Each number is 128 + 24 x the weight over its row's rms, rounded and kept within 0 to 255. Layers, rows and columns count from 0. The size above them is the row's rms in percent of the matrix's.

# layer 3 MLP up, 3072x512, rms 0.141, rows 937-971, columns 192-255
size [ 95  91 102  98 114  94 102  92 102 101  98  87 103  97  94 106  83  94  96  99  98  93 103 109  99  92  94  97  93  89  90  97  94 105 104]
[[ 89  90  97 113 100 153 108  96 140 152 138 126 126 139 122 142 191 146 102 142 126 132 160 118 125 115 119 167 196 118 117 128 107 124 139 137 180  52 138 144  91 109 143 120 115 145 140 120 127 107 157 120 113 127 153 114  99 114 132 141 111  84 132 123]
 [166 106  75 131 131 137 109 140 127 149 105 146 130  91 162 103 150 182 102 137 112 110 113 124 146 131 112 139 110  76 135 128 142 122 198  79 121 114 160 120 167 142  85 103 153 134 121 113 153 104 113 140 150 123 164 136 118 130 123 149  81 140 124 132]
 [154 164 143 111 125 136 118 157 176 149 158 139  94 124  88 125 160 106 161 145 143 118 189 128 156 156 123 139 106  98 152  98 149 105 141 113 141 147 118 142 138 124  84  97 113 156 140  63 139 118 111 124 118 144 101 133 134 105  24  96 101 132 151 135]
 [176 165 132 143 127 131 118 150 191 135 123 147 116 134  95 135 124 111 167 120  73 136 149 133 123 119  97 113 144 142 129 139 123 129  96 131 113 148 163  97 118 151  80 117 108 154  98 128 126  88 103 159 165 161 103 116 123 160  86 108 170 132 179 114]
 [132 118 149 133 121 129 146 131 109 139 144 155 128 132 112 122 138 128 156 142 132  96 123  84 107 129 132  58 127  99 109 162 156 103 156 138 152 109  92  89 127 131 110 133 117 133 140 137 137 145 132 115  98 103 114 115 202 133 122 107 126 150 137 143]
 [127 144 127 143 150 104 144 139 135 130 172 194 162 140 128  98 133  93 145 128 125 167 101 107 129 155 115 142  93 129 127 192  94 120 114 141  72 167 110 135 123 101 128 120 134 145 100 125 119 137 127 109 114 120 115 135 127 182 134 124  97 132 127 112]
 [136 127 125 128 131 101  97 134  92  98 139 114 115 135 162 133 126 135  85  73  99 151 152 102 149 128 103  74  80 132  92 107  93 170 142 126 134  88 194 164  84 127 135 132 166 111 157 105 130 139 146 153 168 118 128 125 128 138 173 164 151 121 108 121]
 [136 124 124 117 129 106  98 194 114 187 109 156 138 129  90 133 114 124 141  95 139 111  85 132 156 145 147 164 130 158 131 146 137 147 126  92 144 153 170 111 104 162 117 119 153 137  97  86 166 118 131 122 124 148 171 146 163 122 140 141 120 132 151 123]
 [133 159 127 109 148 160 133 138 106 105 117 189 102 149 132  77 130 155 146 139 104 161 148 130 140 161 145 120  75 164 118 137 154 105 160 128 140 132 109 157 136 135 145 135 128 132 119 156 131 132 131 119 128 199 141 113 166 152 131 105 134 123 146 134]
 [164 100 141 100 103 106 133 111 138 127 105  98 113 152  71  98 164  87 111 140 134 109 114 184 148 115 111 150 151 184 121 139 158 115 120 134 138 116 140 101 116 120 140 122 113 163 131 107 114 102 122 120 112 132 171 102 146 143 103 131 111 160 108 129]
 [134 117 108 127 139 126  83 173 107 164 125 136 118  79 117 151 166 161 124 130 126 178 125 116 159 126  98 104 139 159  87  99 129 145  83  99 113 126 123 157 147  82 133 130 113 139 122 105 112 122 121 111 152 116 139 113 140  96 120 175 110 144 149 140]
 [142 122 149 138 109 142 132 142 131 111 153 106 102 110  84 107 128 128 141 164 126 133 138 160 160 126 118 109 139 139 158 138 140 138 124 170 145 138 136 192 111 152 127 172 105 149 125 166  85 131 114 143 114 116 133 115 143 117 145 169 138 148 153 152]
 [143  96 136 124 150 164 139  83 134 118 152 145 124 126 111 148 140 153 102 103 111 170 133 146 154 131 170  86 134 147 103 112 136 113 119 115 150 133 121 150 132 159 148 160 134 127 166  90 110 157 129 183 126 154 151 153 112 146 107 151 119 102 118 145]
 [ 81 101 140 116 169 139 112 128 156 114 123 119 133 134 109  88 104 106 114 107 114 106 100 110 119 140  77 146 120 114 127  99 123  94 115 107 146 134 146 107 144 136  86 137 129 142 140 110 153 112 152 101 115 102 120 137 160 158 111 116 140 123  90 119]
 [129 140  82 112 156 151 113 154 120 146 102  99 138 106 109 141 108  86 136 129 115 167 167 149 115 145 164 133  79 124  98 143 116 142  93 181 123 113 119 148 170 162 131 158  88 161 153 150  85 134 115 116 116 162 104 138 158 155 111 124 152 106 182 154]
 [163 161 138 112 121 153  80 113 108 134 107 132  65 124 149 115 145 109 144  98 140  81 162 138 154 172 129 103 151 133 131 170 174 127 125 166 123  96 108 131 144 135 129 169 153 147 105 124  94 104 101 119 160 165 119 138 115 133 108 123 127 130 118 148]
 [153 111  88 136  88 106 106 142 140 154 163 148 171 101 125 101 117  94 144 123 121 128 132 107 166 180 104 115 112 108 101 156 125 101 107 152 124 144 131 112  92 140 138 131 158 145  99  77 145  77 170 109 131 148  99 152 122 153 132 109 129 111 128 149]
 [123 137 132 115 146  97 142 127 136 102 122 107 115 162  89 131 132  95 145 138 113 134 104 119  90 114 117 121 145 145 119 114 137 122 121 107 134 115 140 105 132 134 141  97 192 130 116 123 130 115 136 104 145 139 125  69 139 113  98 112 117 148  64 132]
 [116 109 117 168 148 146 147 144 122 123 158 119 150 141 188 138 141 158 128 136 119 114 119 103 153 138  95 136 153 104 117 167 126 122 141 140 104 158  81 130 124 186 121 111 111  78 155 148 130 162 132 159 132 160 102 151  93 132 102 122 122 122  81 119]
 [147 115 126 106 113  91 108 106 134 102 130 189  92  71 120 108 166 128 113  72 139 103 132  91 145 166 141 151 194 105 144  85  92 144 119  99 122 139 108 121 125 116 124 101 127 164 108 129 124 124 130 110 183 161 183 142  83  97 114 167 138 160 134 108]
 [147 128 120 149 109 135 110 144 141 128 142 106 141  82 101 110 122 124 116 109 122 113 115 136  75  86 114 176 128 139 171  90 142 162 126  73 192 111  93 117 121 106 134 139 133 120 130 109 117 141 195 140 138 100 198 111 102 101 114 123 124 136 124  97]
 [115 136  78 126 144 148 176 144 154 153 107 105 114 119 113 140 156 136 153 136 157 121 121 108 122 115 110 132 121 106 139 107 109  63 117 120 153 113 133 128 133 106 109 127 125 107 142  89  83 130 147  99 167 151 156 157  82 111  94  94 114 137  86 128]
 [112  94 123 165 141 155 144 133 120 149 144 131 106 138 150 148 177 145 149 116 151 150 128 121  52 126 120 135 102 102 155 153  83 150 119 108 143 130 136 112 103 131 122  53 116 129 137 108 110 127  99  82 127 117 143 148 108 101 173 150 171 118 134 138]
 [132 150 126 132 107 110 122 105  95 104 149 113 136 106 132 165 145 140 159 115  87 107  98 128 135 128 171  90 127 109 170 108  95 142 157 170 145 118 155 161 149  95 142 142 122 117 130 183 115 114 134 108 102 105  82  95 136 118 114 164 180 143 142 105]
 [152  89  75 120 172 122  70 161 120 122 144 111 120 157 112 146 163 111 167 185 118 104  91 145 184 153 119 154 116  95 132 110  77 160 131 162 108 139 158 143 159  91  88 133 141 144  97 160 119 137 144 177 115 197 166 109 127 113 148 153 174 128  98 156]
 [164 143 130  82 122 118 149 151 120 139 153 132 124 123 136 110  99 137  98 113 143 119 119 124 109 119 139 100 133 145 130 125 156 115 123 124 106 117  74 139 115 180 127 111 156 103  96 120  62 137 128  98 143 141  96 147 147 115 145 137  78 109 137 137]
 [183 142  94  84 141 118 120 166  96 149 160 131  98 168 110  88 151 137  99 126 120 127 147 150 147  85 125 160 164  77 125 140 136 137  97 141 147 110  93 111 126 128 147 103  91 165  85 132 150 130 112 129  96 152 155  98 128 127 158 120  99 107 119 136]
 [ 89 147 112 128 128 145 141 113  84 101 129 146 107 133 128 156 117 149 166 124  72 133 148 150 150 172 132 115 116 144 138 110 125 107 116 115 110 116 128 152 123 115  90 143 106 109 115 108 131 135 141 161 109 152 103 112 105  97 107 146 138 156 127 118]
 [153 161  97 113 109 128 157 135 156 115 150 132  72 128 126 141  96 156 130 128 114 152 136 105 102  92 151 161 106 146 107 133 118 118 123 120 138 134 102 127  95 150  92 130 142 146 122 107 137 139 106 109  86 122 175 112 141  92  95 115  93 116 147 131]
 [131  92 142 113 150 131 132 125 120 118 121  96 135 104 109 139 146 161 135 137 149 109 163 145 100 148  87 153 148 120 123 130 136 104 122 136 141 103 120 136 131 185 139 147 100 139  80 107 107  68 113 137 136 116 155 171 149 128 121 155 127 116 108 127]
 [135 138 119 109 103 163 128 162  97 174 163  75 139 120 121 120 132 147 107 141 101 125 148 186 131 174 137 109 141 110 123 105 152  85 157 168 131 129 132 150 118 101 161 166 162 182 115 124 135 136 142 151 121 155 154 105 151 116  98 151 151 120 136 159]
 [111 120 141  98 131  98 136 110 116 135 156 112 116 140 129 167 188 164 128 151 154 170 113 143 142 138 109 116 116 100 128 148 139 115 115 159 150 148 113 124 130 109 142  95 153 157  99 144 142 136 111  95  92 136 106 140 114 133 125 126 138 113 138 118]
 [142 143 153 126 152 120  88 125 143 155  99 130 102 120 126 117 141  97 140 137 157 122 124 138 104 127 121 143 108 121 138 138 148 147 138 156 135 149 134 144 111 164 166  83 128 110 159 140 129 127 177 131 116 163 136 148 136 132 117 182 151  63 118 151]
 [102 137 122 103 123 120 109 115 138 179 108  99 132 142 125 148 107 150 116 108 176 114 112 127 146 151 142 126 166 107 111 104 139 134 112 126 112  95 137 163  86 116 108 135 146  98 131 140  99  35 146 154 146 144 112 147 125 136 155 115 109 130 122 129]
 [173 181 132 119 145 138 134 100 161 184 153  85 104 149 126 133 119 120 147 122 119 146  99 163 123 144 119 148 145 119 151 145 145 107 133 135 103 133 109 110 101 132 144 130 128 140 119 130 134 138 140 131 136 120 170 116 120 170 169 139 164  46 104 138]]
# layer 3 MLP down (transposed), 3072x512, rms 0.137, rows 937-971, columns 192-255
size [101 102  98 100 101  96 102 100 104 106  97  95 113  96 100 104  95  93  98  96 104  98 103 102 100  95  98 100 104  95  98  95  95  99  93]
[[138 176 188 148 159 109 104 126 126 101 157 153 155 119 121 166 146 128 124 155 114 159 131  86 117 118 134 150 146 168 120 110 119 128  80  88 143 129 141  89 115 133 111 105 176 142 111 147 138 170 101  96 157 116 152 135 119 122 132 132 125  90 129 164]
 [111 140 188  84 121 182 166 137 111 148 116 186 112 140 139 127 127 143 136 190 144 149 149  97 121 128  98 166 145 146 150 164 117 134  93 186 142  89  97 124  87 101 103 117 146 119 177 129  97 102  97 143 101 127 133 146 100 152 121 134 106 121 126 141]
 [107 110 111 143 125 105 104 115 133 109 157 150 134 138 150  83 100 138 122 114 115 147 134 120 121 145 113  94 100 123 130 137 101 116 158 136  82 110 114 154 176 123 129 177 132  61  59 112 138  88 133 170 187 116 145 142 129 145 136 155 147 155 117 125]
 [179 128 123 110 187 149  98  84 121 139 113 150 103  96 114 121 155 127 159 168 158 135 143 101 109  81 141 102 133 104 120 120 125 121 149 153 113 159 116  94 133  66  97 119 117 137  96 162 160 148 140 154 128 160 137 121 162 118 151 125 161 142 125 172]
 [128 120 179 141 137 133  96 158 148 102 222 132 143 166 154 122 155  92 148  89 144 127 138 127 145 114 104 147 147  94 153 127 143 152 104 121 101 169 151 143 121 116  90 154 142 115 152 117 134  91 181 123 137  88 174 101 126 105 140 117 115 151 143 116]
 [158 190 146 145 114 128  89 157 131 102 124 156  97 175  86  86 146 122 123 114  90  82 106 161 129 154 166 127 149  88 158 114 165 110 133 116 161 128  87 150 159 121 164 134 132  91 106 180 124 143 129 107 120 138 148 135  91 112 182 141 135 125 155 160]
 [120 101 177 152 193 138 119  92  81 143 110 124 146 130 132  99 107 125 113 144 105 113 126 113 108 136 150 122  89 163 122 156 125 107 105  99 138 147 154 131 129 165 129 132 104  90 141 130 134 131 130 111  97 121  75 101 124 115 133 112 102 130 117 155]
 [ 97 136 137 101 131 169 100 118 122 128 112  74 132 111 115 170 106 150  91  89 137 106 118 116 110 160 108 103 155 128 152 109 123 131 118 126 110 145 104 131 119 126 154 113 121 128 114 110 114 139 131 129  86 125 105 155 142 147 126 108  84 103 131 150]
 [116 179 134 136 128 120 131  91 114 155 152 142 150  99 117 112  81 112  96 170 175 135  90 154 113 146 140 163 145 123 124 122  66 106 121 117 181 148 152 114 130 114 134 134 140 114 107  85 114 139 130 125 162 102 130 157 146 116 144 106 128 166  82 109]
 [ 83 166 112 118 127 141 143 127 135 131  98  89 122 114 142 163 134  82 147 135 109 148 113 142 139 112 103 142 131 124  56 154 150 132 148 134 116 132 142  91 131 151  86 129 134  81 105 126 116 138 139 108 136  80  94 111 100 111 135 122 163 136 135 139]
 [134 122 132 101 129 114 160 125 116 109 144 119  92 128 113 123 168 130 116 142  90 127 122 137  85 120 120 108 156 128 138 127 119 145 125 148 103 128  97 114 123 160  91 103 144 115 153  92 176 114 141  88  73 118 117  98 161 152 120 133 173 141 145 157]
 [112 124 129 119 120 145 108 146 102 151 129 155 150 146 188 107 131 127 135  80 104 138 143  99 140 108 123 100 126 151 111 145 164 130 127 100 129  98 108 100 144 145 135 138 172 139 135 147 140 111 153 152 158 143 101 153 114 160 168 154 154 106 122 111]
 [ 94 113 116 108 130 132 128 147 100 107  91 143 122 109  94 167 151 107 118 168 165 143 101 139 102  63 181 160 125 149 110 124 131 120 140 153 165 110 119 113 151 124 140 152 115 142 118 142 115 135 115 113 124  93 169 160 135 101 154 104 130  74 139 111]
 [129 122 137 154 152 115  93 147 163 126  70 102 109 155 122 135  83 151 103  98 142 159 156 116 138 135 140 103 130 134 139 136 145 103 101 110 181  89 132 120 119 194 137 143 157 151 141 136 135 148 181 113 138 128 122 100  80 137  86 125 144 161 105  99]
 [158  76 150  75 106 102 103 119 117  81 128 118 114  87 134 130 137 151 136 131 156  83 122 116 163 156 117 196 112 126 176 121 129 102 110 125 138 172 116 133 109 113  95 109 154 139 157 130 140 118 162 151  70 125 130 115 169 113 116 143 119 120 103 131]
 [140 160  78 176  90  92  92 116 123 131 150 168 100 133 110  91  78 153 160 118  97 136 139 121 116 114 136 110 147 167 118 142 120 133 142 114 147 144 117 128 162 109 115 105 162 170 145 115 160 148 136 130 178 113 131 119  91 162 144 117 123 137 134 134]
 [126 145 135 127 128 113 134  91 103 107 135 146 118 108 153 118 130 119 114 119  94  85 121 169 100 130 149 162 113 106 154 123 123 117 115 137 154 129  96 158 130 138 110 131 144 158 113 162 107 163 122 168 137 122 181  85 129 166 113 129  98 148 147 132]
 [132 126 109 141 111 128 119 142 121 174 161 165 118  98 115  95 155 125 119 116 122 167 114  99 116 110 113 128 153  68  90 111 145 122 113  99 126 138 136 111 125 189 138 142  76 114  83 151 137 110 140 152 135 101 143 150 141  97 106 135 111 117 117 118]
 [121 156  77 123 130  97 122 142 140 166  77 163 112 163 107 102 124 115 120  87 129 138 153 152 121  95 131 149 187 142 129 156 129 188  85 118 136  63  91 138 131  92 131 122  91 145 132 130 138 129 127 129 108 104 130 119 128 119 171  93  99 138 148 167]
 [130 127 114 146 158 153 110 110 125 131 155 140 144 136 106 122 133 134 107 146 106 120 154 153 108 118 144 142  85 109 132 146 121 121 124 138 145 153  98 144 125 101 117 138 104  83  99 145 144 145  53 167 131 156 116 117 149 114 147 149 150 125 123 116]
 [140 124 181 113 140 183 117 107 120 138 130 156  63 130 122 152 114 176 101 147 142 138  94 157 139 119 158 126  83 115 139 109  95 106 143 126 104  86 155  91 109 156 101  93 109 124 128 173 162 153 132 150  96 114 114 146 111 152 113 114 117 128 147 151]
 [131 142 132 123 140 104  87 102  97 143 167  86 151 169 145 123 135 132 118 126 112  97 102 180 139 146  84 125 148 124  73 135 131 161 126 127 118 173 162 121 128 140 163  94  84 101 107 177 116 137 148 136 116 174 157 174  76 130  93 158 126 128 134 156]
 [127 154 118  87 134 119 128 132 162 127  90 140 148 140 101 115 122  99 145 141 175 136 120 157 115 156 123 135 146 132 107 124 148 144  95 145 144 122 111 122 127 169 120 117 114 132 128 139 100 140 147 153 143 148 123 108 125 165 129 128 144 178 104 105]
 [120 121 164 137 120 141 135 168 139 108 135 140 186 163 122 124 123 183 155 151 130  79  96 111 105  87 135 148 100 128 126 173 129 141  90  89 163 175 118 151  99 180 132 121 135 105 111 154 148 102 174 139 134 140 121 105 115 143 116 141 144 129  79 109]
 [109 146 162  73 112 109 141 130  79 119  80 122 125 152 112 105 135 140 140 131 139 122 136 121 154 123  99 136 156 125 141 157 151 137  95 122  89 138 172 155 157 132  94 150 107 149 137  99  87 124 129 119 143 142 157 158 126 104 162  92 149 160 142 138]
 [141 155 130 167 127 138 109 119 130 110  60  96 117 134 130 129 159 121 113 135 151 129 112 155 108 100  97 108 159 117 103 152 150  97 129 118 146 149 152 125 107 102 160 137 152 133 141 107 147 143 134  78 163  98 139 141  84 110 120 107 143 123 146 141]
 [102 114 107 136 125 162 142 109 109  96  93 133 151  81 155 144 130 110 123 121 144 124 145 126 110 122 128 119 116 131 101 142 167 125 165 117 176 129 110 161 155 152 166 118 145 138 153 116 118  97 117 108 168 146 133 133 150 151 134 148 117 121 126  59]
 [113 113  83 137 108 145  69 117 166 172 139 155 131 140 157 143 127 127 130 132 159  92 131 129 146 138 110 192 136 100 117 125 114 126 127 148 110 155 117 155 114  82 168 154 102 142  88 144 127 148 126  98 116 151  87  86 183 146 137 101  93  93 124 113]
 [154 142 178 101 138 152 168 160 111 129 130 139 120 120 156 126 129 104 103 168 120 160 121  91 136 120  93 117 119 116 138 133 108 140 103 116 148  73 113 128 132 153 119 158 162 117 150 135 128 151 175 132  90 114 112 130 110 151 130 153 108 133 138 135]
 [110  88 119 120 125 105 114 124 117 111 129 162 128 143 141 157 144  92 141 135 111 139 160 118 101  69 112 121  93 138 144 132 105 152  99 147  83 107 151 165 126 131 133 154 148 118 122 183 120 156 109 137  98 100 139 130 114  96 124 144 143 141 152 160]
 [161 150  93 123 108 123 106  99 150 123 132 126  92 137 127 177 124 101 214 115 141 132 149 165 112  84 113 152 145 139 116 114 130 166 139 115 154  75 125 118 127 190 116 107 162 118 104 131 142 124 168  94 142 130 154 111 106 150 124 137 181 137 161 112]
 [103 133 141 133  88 128 137 144 113 113 121 132 163 168 112 123 123 176 168 166 114 123 133 138 158  94 137  83 162 166  90 167 180 122 103 149 122 138 110  81 147 119 137  97 102 128 158 113 176 128 116 140 153 135 125 134 132 143 127 115 135  98 101 126]
 [ 98 166 123 122 127  78 155 144 114 164 129 118 133  86 116  99  94 175 143  94 115 139 109 131 118 112 135 165 138 132 167 123 142 147 133 107 104 157 144 137 125 129 182 123 110 136  95 136 119 112 117 149 193 126 133 126 126 148  87 149 153 105 133 167]
 [123 115 145 131 118 106 146 157 108 120 172  86  84 142 107 128 112 208 156 145  97 138 121 141 162 118 144 105 126  94 123 121 135  99 151 139  99 118 140 128  89 112 117 125 140 168 173 128 115 142  81 122 125 147 148 179 131 148 130 139 126 158 150 123]
 [118 152 148 139 115 125 110 118  95 144 130 159 113 186 125 120  69 119 137 121  92 144 101  83 132 139 164 110 136 125 148 136 147 135 107 149 135 138 126  82 122 140 111 149 171  97 144 101  98  72 138  97 116 135 117 149  92 134 128 103 106 138 120 116]]
# layer 3 MLP gate, 3072x512, rms 0.14, rows 938-972, columns 192-255
size [ 99 101  99 130  92 101  92 101 104  95  86 100  97  91 104  94  94 100  99 105  91 100 104  98  93  91  94  98  88  89  98  97 102 103  91]
[[111 115 125 164 123 110 168 151 154 127 120 128 171 105 159 150 105 172 146 120 156 106 154 150 157 106 113 155 108 149 139 126  88 138 129 181 175 126 126  96  99 112 127 132 148 150 161 143 133 126 139 141 127 150 145 126 126 147  83 164 114  90 135 117]
 [119 118 126 133  76 154 169  94 151 107 147 128 124 138 131  98 119 140 131 136  79  84 162 154  89 133 119 124  73 124 118 107 119 122 157 103 150 104 174 109 107 135 121 116  94 138 126 134 139 132 120 172 115 149 112 120 129 123 113 137 130 100 144 176]
 [103 102 148 157 155 131 163 119 155 116 169 153 145 163 141 134 139 126 135 139  98 149 113  75  95 151 145 131 132 134  99  99 156  90 129 119  85 155  92 127 109 170 151 149 151 134 126 113 132 149 122  98 133 127 115  87 140 145 120  89  97 132 141 107]
 [ 92  84 147  94 130 126 177 152 118 164 127 182 142 132 107 143 124 146  93 124 137  71 150  89 137 136 134 153 143 141 151 152 148 124 141 121 120  74 145  92 102 109 134 160 100 112 149 129 147 110 149 125 109 111 108  83 185 121  96 131 135 183 141 136]
 [116 132  89 124 125 142 150 115 129 120 171  89 105 108 140 131 167 154 165 136 134 134 123 101 121 146 141 138 140 126 160 120 163 115  98 114  69 121 114 142 124 121 167 126 139 115 115 114 128 117 136 103 132 173 153 143 150 121  90 144 150 129 115 161]
 [123 135 121 172 158 125 115 106 119 125 174 119 126 108 185 127 157 164 101  93 112 126 125 132 114 122 146  97 153  87 125 156 100 191 120 139  84 166 164 148 152 118 168 116 127 151 149 123 120 121 154 152 152 140 152  62 105  96 118 142 122 132 164 130]
 [136 131 119 122  81 146 121 128 155 126 113 134 128 107 102 148 146 144 137 125 132 111 104 149 145 126 135 108 132 130 146 116 126 100 211 124 109  89  66  98 162 104 133 129 124 131 129 131 132 134 119 152  99 119 112 102 128  98 154 129 118 119 145 142]
 [121 149  93 144 158 121 123 122 123 131 133 106 156 106 136  93 124 130 105 124 135 148 125  96 127 115 179 151 119 132 137 138 149 140  93 114 140 102 139 124 133 116 156 123  70 135 120 107 104 135 145 138 103 137 155 100 133 125 148  89 174 104 119 144]
 [124 126 134 164 149 157 120 109  63 112 166 137 115 110 115  89 124 163 123 122 156 162 127  92 115 116 141 117 136  99 139 122 103 110 134 140 160 157 171 139 128  98 154 131  68 113 102 151 130  98  83 132 109 129 153 141 167 155 165 115 134 136 165 107]
 [118 127  89 118 121 118 128 122 196 131 159 116  92 121 141 148 127 127 124 131 133 129 159 147 115 152  82 137 118 107 131 131 107  99 125 154 117 144 131 132  87  92 140 133 101 142 149 123 187 133 130 123 121 117 127 159 156 138 116 118 187 151 158  80]
 [121 127 104 171 123 126 129 119 151 191 109 123 154 163 103 157 120 127 122 172 119 117 158 113  98 148 103 158  95 138 144 155 137 136 111 129 139 133 107 116 180 122 127 115 146 154 126 103  76 140 136 154  78 150 117 129  88 110 102 152 110 124 108 114]
 [128 130 157 123 147 131 151 153 109  97 116 124 159 117 135 112 177 123  93 114 136 117 129 166 116 145 199 142 178 135 148 144 118 130  71 159 137 177 151 126 111 179 208 161 138 135 112 127 127 142  89 160  82 120 129 123 145 131 114 120 106 135  98 124]
 [110 114 102 131 166 145  98 107 148 154 154 137 101 153 165 170 129 128 151 140 107  99 143 113 138 113 140  93 101 140 102 149 125 132 128 110 113 165 153 141 129 139 136 116 155 125 137 120 114 177 194  99 102 161 114  97 155 134  74 167 132 147 107 151]
 [149 113 139 133 102 128 151 136  91 131 162  86 165 134 135 119  94  93 154 125 107  77 165 137 168 135  86 137 126 145 129 110 118 134 137 140 145 141 120 163 159 124 124 138 128 148 130 134 152 128 101 125 151  90 136 130 113 103 105 138  97 166  85 114]
 [108 100 108 100 102 153 161 146 105 181  78 151 143 113 125 111 125  74 124 112 105 139 106  92 109 134 147 111 147 133 105 146 131 153 136 122 111 142 134  95 138 107 126 150 157 118 158 164 189  70 141 138 161 136  60 122 142 112 122  99 124 146 135 105]
 [127  74  92 141 139 138 130 108 107 146 164 131  80 129 126 100 144 156 120 142 108 114 127 142  98 104  81 165 121 181 149 109 144  97  90 131 180 123 133 185 108  84 143 121 104 121 110 137  85 141  96 126 119 127 165 132 110 109 121 114 117 150 151 116]
 [ 79 129 156 115 112 138 139 131  87 157 137 182  94  98 145 144 160  96 132 145 163 135 145 151 118 113 154 103 139 171  81 135 139 140 127 134 163 160 132 110 133 129 123 136 115 125 150 134 101 104 156 132 119 106  91 149 109 144  96 110 135 140 140 102]
 [105 115  96 142 158 156 109 135 131 129 134 133 109 111 127 148 180 121  85 157 162 155 118 136 188 144 109 149 131 114 135 153 110 151  91 145 131 109 134 157  72 115 150 130  83 144 173 143 113 189 136 142 136 125  98 153 128  98 166  93 130 131 124 122]
 [186 140 132 129 141 136 102 132  92 156 122 136 128 110 155  91 167  95 135 148 123 150 118  99 128  99 105 105 165 115  68 129 101 166 148 124 129 131 137 148 176 139  96 134 113 101 145 135 132  95 114 117 125 127 133 142 145  91 140 146 101  94 162 117]
 [124 136 120 142 157 124  88 110 115 128 120 149 101 143 147 152 128 157  88 131 122 163 148 129 132 104  84 129 153  62 127 175 110 163 138 157 137 111 117  84 119 126 125 134 170 134 109 135  96 148 100 124 111 158 125 159 171 100 128 141 139 125 174  87]
 [178 134 116 117 133 127 141 143 120 126 159  93 125 140 110 140 177 168 114 135 124 121 127 108 151 171 125 114 105 112 113 167 126 159 196 150 152 139 131 124 109  91 125 142 124 185  91 132 101 116  96 141 122 132 171 101 100 111 177 147 155 164 128 147]
 [124 144 181 179 165 141 166 167 111  93 150 137 102 161 106 150 124 100 176 174 116  87 102  94 146 119 175 109 130 167 113 126 104 122 130 159 125 105 124 146 122 133  95 130 106 112 161  49 134 134 115 160  93 155  69 145 130  93 103 124 173  70  73 141]
 [119 162  86 147 122 157 128 104 116 111 107 140 144 135 118 178 154 132 136 105  99 111 180  89 154  90 130 131 120  96 177 113  84  91 150 138 139 121 151 135 177 107 136 141 119 130 133 165 166  98 147  90  63  81  89 119  98  96 117 136 136 136 183 156]
 [115 133 164 141  89 151 143 101 151 136 143  73 167  93 143 116 120 159 150 130 115 121 177 133 106 161 104 119 164 115 118 110  96 129  98 136 112 110 139  73  86 130 116 147 109 124 139 127 138  95 137 106 135 174 142 126 148 126 135 122 145  93 154  86]
 [ 88  64 136 119 101 180 142  90 151 150 110 131 140 155  97  96 132  97 128 127 114 133 114 111 123 164 120 155 155 101 141 140  83 150 142 129 121 151 154 126 167 117 130 119 144  75 147 173 148 135 143 115 123 144 101 150  94 159 127 105 101 127 159 130]
 [162  74 134 105 188 114 161 113 138 116 136  97  92  88  83 153 128 162 124 155 138 112 183 135 119 129 124 108 137  99  79 135 138 138 126 106 138 111 102 135 108 109 120 126 134 153 155 145 123 149 147 136 153 112 145 133 128 108 191 129 114 127 119 132]
 [ 98 139 109 161 103 115 134 128  98 137 106 151 118 116 101 136 125 126 154 154  90 146 106 139 115 164 171 125 104 117 147 116 115 132 147 152 151 100 113 137 132 159  85 159 142 128 105  99 148 157 161 143 122 145  58 136 148 107  81 142 118 164 143  96]
 [ 95 120 143 130 132  89 101  86 125  98 104 117 106 113 120 123 134 127  99 180 135 141 115 137  88 147 106 100 133 155 159 144 144 163 140 130  82  95 126 107 119 115 136 128 117 122 117 141 110 104 115 156 147 127 131 158 110  92 122 131 102 123 125 132]
 [116 145 138 163 166 183 143 147 118 156 157 160 134 118 145 151  99 132 141 124  89 123  97  88 166 114 126 127 102 164 149 125 109 135 149 125 108 142 145 131 110 116 129 169 111  83 131 134 113 138 134 113 116 130 107 100 105 120 154 138 136 113 137 121]
 [108 145 120 124 100 172 163 141 101 108 138  74 128 126 106 140  97 156 122 129 145  97 124 158 126 152 123  95 154 152 144 120 121 121 123 139 155  92 112 160 132 101 116 119 162 165 127  88 162 125 141 153 141 115 142 135 151 120  90 133 158  91 140 121]
 [123 104 117 146 138 155 104 133 140 131 126 114 134 123 140 151 157 182 112  79 140 185 114 135 119 143 122 134 132 126 156 124  67 128 136 140 156  79 165 141 126 137 121 109 164 116 100 154 101 141  98  99  76 136  91 123 157 117 127 107  86  87 159 124]
 [140  99 169  99  99  76 147 146 151 132 101 141 141 129 124 121 152 131 150 144 113 104 134 114 132  77 148 111 160 128 114 165 126 100 124 117  92 148 127 172 117 121  81 144  96  99 149  97 117 163 122 135 136 146 119 126 138 128  99 138 140 130 125 120]
 [152 173 133 161 141 167 142 128 150  98 123 158 112  86 138 136 158 127 172 121 133 147 132 100  94 134  94 167 105 108 112 125 144 112 130 143 195 134 107 165 180 129 155 135 124 139 128 165 108 169 188 149 115 144 160 125  90 132 112 136 141 114 128 124]
 [113  91 124 126  75 139 111 173 139 176 109 137  97 113 116 177 111 122 141 137 132 162 163 101 118 120 153 139 141 181  95 121 110 152 131 128 139 168 102 172 113  95 140 164 133 126 135 107 141  99 102 144  85 129 114  92 106  95 109 171 134  90 109 141]
 [136 107 153 141 111  78 156 149 111  89 131 171 132 140 137  74 168 120 130 189 112 128 122  96 101 123  87 118 106 133 206 134  65 103 128 133  95 102 121 117 122  99 119 104 103 118 122 135 137  82 187 106  98 121 140 126 130 134 112 137 143  96 137 132]]